Part of a small language model's weights.
Size: 9 layers, width 640, 5 heads of 64, 45.2M parameters.
Architecture: RMSNorm before each block, rotary positions, untied embeddings.
Training: a variant of Muon for these matrices, 411M tokens, 6273 steps.
Each number is 128 + 32 x the weight over its row's rms, rounded and kept within 0 to 255. Layers, rows and columns count from 0. The size above them is the row's rms in percent of the matrix's.

# layer 2 MLP up, 1280x640, rms 0.108, rows 1082-1090, columns 256-383
size [107 101  96  98  94 109  94  96 100]
[[ 79 114 168 149 189 201 112 147  82 106 161  63  96 169 150 118 150 168 134 153 130 151  82 176 145 137 170 147  92 139 105 205 126 112 132 169 127 130 110 162 102 185 206 161 141 130 106  87 133 145 123 124 144  36  95 126  68 110 130 117 145 143 151 169 142 183 136 172 162  82 127 108 105 186 143  55  98 150 129  81 152 102  97 152 123  73 172 108 148 127  93 133 138 118 135 189 120 142 106 137 123  96  89  96 199  97 126  85 123 130  73 134 158 146 135 117 196  53 123  40  85 123 135 177 150  92 125 167]
 [176 129 125 129  84 123  86 156 173 142 120  50 156 130 128  94 152 172 120 183 128 139 164 163 156 152 141 175 158 136  97 137 103  85 142 136 137  93 146 100 173 105 151 140  72  97 135 157 168 114 166 132 129 127 159  86 106  69 187 134 146  86 143 134 146 153 159 160 127 146 185 113 121 117 164 151 167 119 164 121 124 120 152 164 135 131 156 150 145 163 162 159 130 153 154 173 131 112 133 185 156 116 152 131  89 117  79 140 144 209 114 194 121 131 194 173 109 167 124 130 147 101 208  92  83 161  91 132]
 [ 76 176 151 192 159 125 118 169 121 114 148 110 191 128 142 156 116 215 160 135 132  88  97 110  80 145 164  92 160 169 123 109 157 100 114 104 129 144 174 117 134 164 126 176 128 132 167 177 170 155  94  90 174 135 173 144  64  96 148 191 119 140 101 104 138 117 168 159 101 160 101 109 114 119 142 177 140 167 137 153 115 121 173 159 130 117 140  82 125 148 159 118 197 135  97 107 184 109  89 132 153 164 132 180 167  91 157  90 160 141 134 153 102 152  81 227 113  23 169 161  95 106 144 174 109 140 139 166]
 [133 137 122 103 109 142 112 126  90 162 104 128 111 159 139 136 148  99 119 170 132 142 176 123 219 162 118 128 123 144 126 134 157 149 145 173 104 157 114 106  35  93 125 117  77 160 120  76  98  55 134 105 102  70 140 133  54 126 163 117 108 134 178 114 166 147 152 159 122  79 130 104 103 159 135  92 103  70 112 104 153 128 141 193 126 123 127 163 152 166 121 121 115 118  88  91 154 117 114 214  59 161 119 163 151 103 111  99  69  83 150 175 116 150 166 131  96 121 131 150 153 150 133 162  98 118 106 137]
 [178 211 128 123 107 121 120 175 129 145 123 172 112 133 119 132 165 202 149 144 129 179 169 173  84  98 145 113  73 161 153 131 150 138 120 138 123 127 109 137 124 130 129 139 144  72 133 178 153 170 119 148  69 154 128  72  92 166 109 124 108 139 146 156  99 131 153 113 141 116  97 120 110 143 181 114 122 163  67 138 136  93 100  87 125 104 185  83 149 167 152 166 173 100  94 141 109 124 157 188 118 156 174 121 123 104 121 161 122 199 118 153  63 132 142  51 115 116 127  71 138 110  83 107 102 156  68  80]
 [116 132 109 117 131 155 146 139 127 107 166 164 124  99  92 112  66 122 143 162 124 112 146 124  48 161 117 102 132 134 134 193 144 134 122 140 107 161 131 107 103 142  96  75 104  95 123 115 134  73  71 140 115 187 194 132  94  76 165  70 200  68  94 176  97 145  96  91 163 162 164 119 114 118 147  95 145 176 138 135 170 157 115 158 129 149  50 129 142 171 160 172  97 145 126 106 152 154 126  98 126 162 129  83 152 169 109  61 130 176 171 186 138 104 104  99  93 111 125 114  74  91 146 149  93 129 111 117]
 [198 101 120  72  96  78 130 125 128 172 148  40 145 115 203 142  95 126  93 161  87  87 117  64 129 175 105 133 118 162  89 180  97 169 122 136  79 121 155 167 117 161 174 157 124 148 110 114 111 160 131 131 148 144 140 120 131  96 153 126  66 123 165 111  68 163 120 148 114 161 134 118  90 157  94 122 110 103  96 153 104 133 136 136 183 173 186 133 115 211 125  87 156 203  31  92  97 105 108 109 123 145 158  89 181 103 113 117 115 117 104 161 142 102 163 126 152 174 145 106  95 109  85  97 137 179 111 145]
 [ 97 105 146 147 179 142 104 148  53 123 190 125 125 135 116 130 131  88 185  95 139 139 161 133 163 105 155 187 112 122 158 167 108 163  70 102 141 130  78 112 182 124 101 131  95 138 122 126 137 128 100 117 147  92 118 158 130  63 137 121 170 118 145  91 160 171  96 142 177 132 192 159 133  75 155  69 122 144 156  54 135 180 126 146 199 114 107 111 218 117 166  95 114 165 133 147 102 104 143 139 177  80 193 145 118 124 115 113 180 128 178  84 198 147  94 111  98  95 165 190 127  76 158  66 141  94 105  69]
 [127 147  73 113 155  91  91 142 109 123 147 114 124 154 170 120 121 141 164 130 137 159 161 166 142  96 122 110 171 148 134 102  77 164 165 110 159 139 171 129 155 138  99 121  61  83 138 142 151 142 203  42 139 125  90  92 149  64 136 110 166 133 135 139 141 184 151 167 126 147 155 139 142 107 150 123  86 167 142 164  90 139 178 119 167 102 143 151 108 155 114 129 118 161 140 142 143 104 182 110 147  80 128 148 159  91 103  99 129 163 173 139 144 149 125 155 106  56 113 170  82 123 114 121 190  59 102 149]]
# layer 2 MLP down (transposed), 1280x640, rms 0.11, rows 1082-1089, columns 256-383
size [101 100  95  98  98 100 101  99]
[[152 126 112 165 175 102  93 138  90 146 158 121  88 111 144 119 150 121 133 150 121  93 106  95 110  65 119 163 170 141 115  86 139 127 159 110 136 159 133 139 168 131 160  91 127 142 119 104 127 136  57 150 156 128  89 106 115 144 165 188 149 177 156 120 136 128 129 116 151 121 135 161 142 103 126 145 184 152  69  60 172 128 125 143 149  65  94 150  85 118  95 166 177  91 149 169 101 114 121 176 106 173 133 136 119 126 183 142 136 114 104 177  89 107 131  72  95 145 149  89 131 178 121 109 153 108 161  64]
 [128 136 156  69 116 172 133 115 105 138 128  73 145  88 141 158 123 162 103  87 133 153 107  74 129 113 150 112 163  96 146  97  97 137 179 107 176 122 121 196  89 127 184 100  93 128 122 105 112 150 160 195 152 121 108 169 147 132  77 115  86 121 157 131  85 148 132 109 114 114 144  64 128 151 133  73 114  99 177 182  75 115  97 106 122 139  88 155 111 152  51 127 159 162  81 113 131 122 144 118 123 106 123 168 171 164  74 121  75 184 136 199 142 165 180 110 105  70  87  88  89 117 125 186 139 120 163 134]
 [ 98 149 145 106 193  75 154 181 137  94 156 120  98  76 118 137 120 141 182 118 154  95 127 135 117  83 193 164  63 143  63 185 116 119 127 151 156 168 144 126 137 122 116  81  92 124 137  96 150 139  66  95 160 102 166 116 131 114 155 167 134 175  88 105 134 156  84 146 153 139 125 121 103  99 152 178 155 118  89 144 132 115 130 122 131 125 146 115 110  97 130 170 132  96  76 198 120 103  91 145 133 177 121 163 173 120 195 115 125 100 194 155 112 130 121 131  91 130 132 160 117 122 143 112 134 130  97 133]
 [ 82  82 193 140 143 116  93 149 138 191 104 161  84  77 134 160 113 153 104 118 177 110 128 173 157 110 148 104 131 148 134 164  96 145 132 104 120 170 133 136 103 115 151 163  95  86 173  78 145 123  71 121 101 149 166 173 117 135  56  98 107 124 115 151 168 113 137 212 142  90 157 172  83 129 113 121  64 154 164  89 148 125 109 127 127  96  98 149 144 114 168 141 132 128 123  86 169 114 114 145 107 121  95  52 143 143 111 125 142 110 112  94 104 165  97 160 134 108 104 141 123 168 114 128 117 139 113 130]
 [128 143 127 132 149 138 108 105 170 168 145 163  96  97 156 159 118 182  98 153 122 131 180 196 106 112 111 104  45 129 112 101 143 143 145  96 163 120 105 152 107 139 116 125 159  33 132 129 157 135  90 129 127 209 104 113 149 158 122 171 158 113 158  92 116 116 153 115 146 157 166 104 105 148  74 107  99 153  45  93 105  62 106  65 176 117 112  80 160 124 157 130 128  81 102 130  94 158 159 146 107  90 183 122 138 103 116 176 145 161  82 166  83 112 159 113 107 118  44 162  93 144 116 109 136 185 136  88]
 [146 107  96 137 105 155 120 155 168 141 142 215  67 137  93 158 117 138 137 143 130 102 121  84 121 133 167  90  94 175 114 169 143 158 124 101 126  99 157 129 141 113 131 168 160  73  92 128 168 141 131  95 136 164 169 125  73 140 141 161 109 141 147 128 166 110  94  71 126 147  78 141 134 164 185 135 139 148 121 139 163 135 101 144  75 118 155 175  58 156 168 121 135 114  99 138  97  90 127  77 114 159  90 147 121 141 144  88 168 114 150 192 148 126 108  77 159 179 166 123 161 171 164 157  79 129  96  87]
 [172 148 118 141  86 144 119 104 125 182  84 143  86 144 190 141  93  96  81 133  77 145  75 142 113  71  84  60 133 115 128  91 104  83  91  84  85 189  92 138 181 178  70 167 122 162  65  95 125 189 119 115  74 115 164  68 146 135 129  79 116 156  74 115 139 155 187 163  50 105 102 151 128 164 100  88 170 159 139 181 132 145  96 165 192  88 119 125 125 145  91 150 114 234 126  85  66 146  72  94 156 139 126 129 140  96 175 129 163 126 145 158 127 132 147 178 187 153 137  92 143 144  93  90  99  40 119  92]
 [ 93 134 104 119 102 149  87 161 126 139  92 153  86 114 130 114 160 156  96 101 139 121 178 136  69 159 154 125  63 140 102 154  92 135  88  59  92 147 145  80 165  89 185 135 145 146  92 126 110 120 150 140 121 138 135 151 169 155 137  92 139 198 130  53 151 114 176  84 140  50 148 116 124 107 205  95 138 178 151  91 167 153 109  79 122 119 112 162 126  94 215  39 181 166 119 117 135 135  53  88 162 113 156  85 173 138 100  82 154 128 147 116  66 128  91 120  75 178 131 122  97 111 137  42 119  92 150 180]]
# layer 2 MLP gate, 1280x640, rms 0.104, rows 1083-1090, columns 256-383
size [102  97  96  99 101  99 101 100]
[[142 159 130 145  83 105  93  93  98 152 158  55 161 144 114 114 180 113  49  95 172 110 124 154 126 174 154 104 118 138 191 172 139 115 140  73 184 152 141 117 116 100 204 140 219 108  86 174  97 124 141  81 166 101 136 121 112 148 177 162 136 118  68 195 153 111 173 126 102 134 217 118 146 123  90 141 193 114 175 102 168 140 133 160 159 132 132 130 156  88 186 112 135 129 143 108 137 108  89 103 162 137  98  95 132  86 137 176 171 144  60 132 105  90  45 140 123 137 113 114 105 155  96  88 152  77  73 136]
 [ 84  81 153 101 119 117 104 165 131 141 118 139 112 102 188 157  85 160  70 141 119 170 160 116 122 114 161 170 160 196  91 185 136 109 103 149 162 218 125 113  72 116 107 153 119  62 141 187 144 133 142 187 165 103 143 154  87 121 144 135 148 144 141 104  97 138 130 122 126 113 105 111 153 168 131 111 163 164 183 168 132  95 108 158 125  97 121 144 169  88 108 158 132 145  97 137 117 148 139 149 136 160 119 150 104 178 138 121 145 102 172  98 124 123 138 181 160 158 116  97 101 204 115 165 164 107 127 172]
 [141 192 122 140 158 145 145 152 113  87 123 126 125 118  98 153 109 111 111 128 181 119 137 126 182 153 161  76 100 111 106 105 171 103 115 102 113 131  72 169 119 121  42 136 138  58 132 143  72 104 139 146 168 133 112 188 107 121 151 150 103 131 178 131  92 122  96 109 123  93 137 141 127 134 125 144 116 135 118  87 177  60 174 114 138 167  96 136 157 120 129 122 208 183 125 121 145 109 114 122 136 122 147 105 124 111 114 168  91 115 114 162 145 165 153 104 127 162 123 104 102 125 125 108 129 130  95 129]
 [104 101 134 135 136 140 126 133 132  52 149 138 145 176 105 115 133 127 144  93 143 140 106 101 143 103 119 152 129 106 142 178 199 110  75 115 136 175 222 106 100 127 100 120 116 117 154 129 158 105 129 113  90  73 132 140 162 174 191  74 106 130 142 184 104 114 155 130 156 114 132 118 123 178 156 142 153  78 160 133 157 117 150 123  93 114 113 109 146 133 112 117 164 137 141 177 135  76 175  99 149 102 104 121 102 151 120 110 110 111 122 114 121 139  13 146 126  84 108  96 127  80 135 170 150  81 182 140]
 [198 152 110 116 137 154 100 170 120 106 128 166 111 146 175  94 113 173 142 230 101 122 116  73  76 133 170  90  63 122  87 141 148 103 145 181 101 109 135 126 141 140 172 130 144 239  75 112 157  56 109 147 145 154 155 170  46 112 167 112 126 130  97 173  97 105 174  75 192 151 220 163  70  77 160 160 145 152 127 142 171 133 182 104 149 153 112 176 138 112 193 122  87 167  84 104 115  85 127 145 135 121 177 147 145 127  42  85 124 123 134 111 127 121 103 101  81  71 165 132 119  89  92 125 129  36 101 146]
 [ 71 144  98 144 141 138  97 104 202  22 132 136 134 111 131 147 167 130 195 109 133  90 167 129 125 171 178 168  99 101 140  53 166 142  75 108 120 126 132 141 100  87 121  59 114 149 129 144 121  91 129  94 153 135 120 119 134 198 120 116 119 180  82 153 120 137 102 107 167 170 102 138 172 163 154 167 136 118 160 144 131 180 118 110 171 160 132  97 149  39 136 101 161  76 129 128 174 170 194 141 114 162 102 136  91 131 124 153 101 206 138  99 132 125 125 135 151 151 141 164 111 149 121 132 114  62 136 114]
 [173 160 129 114 112 120 179 165  91 135 108 139  90 114 137 118 116 109 130 143 193 106 113 136  75 140  99 144 145 148 134 106 140 109 137  97 211 160 101 129 187 153  59 139  87 103 145 134 166  92 179 146 124 123  79 122  80 162 143 126 133  78 103  87 144  98 135  90  96 159 107 150 118 170  93 142 122 154  51 137  96 116 154 123  79 117 116 146 104 104  54 167  94 121  81  95 127 133 130 206  91 135 129 163 137 132 182 151 130 112 165 149 101 158 111 137 123 148  74 132 156 168 112 201 143 141 160 123]
 [101 159  68  89 134 111 109 110 126 106 118  81 130  82 111  89 120 167 156 119 100 197 170 126  94 107 164 127 135 131 177 146 119 120 164 197 183 137 128 154 131 104  87 108 131 107  76 141 138 119 137 167 163 126 161 116 108 115 134 116 143 109 109 126 132  78 188 122  91 147 148 113 140 126 176 190 108  96 107 167 125 121 123 112 106 205 157 147  67 130 189  83 127 180 145  88 150 147 173 146  80 136 145 155 130 145 145  80  59 140  77 138 117 109  97 131 159 134 107  85 119 191 141  93 136 122 160 118]]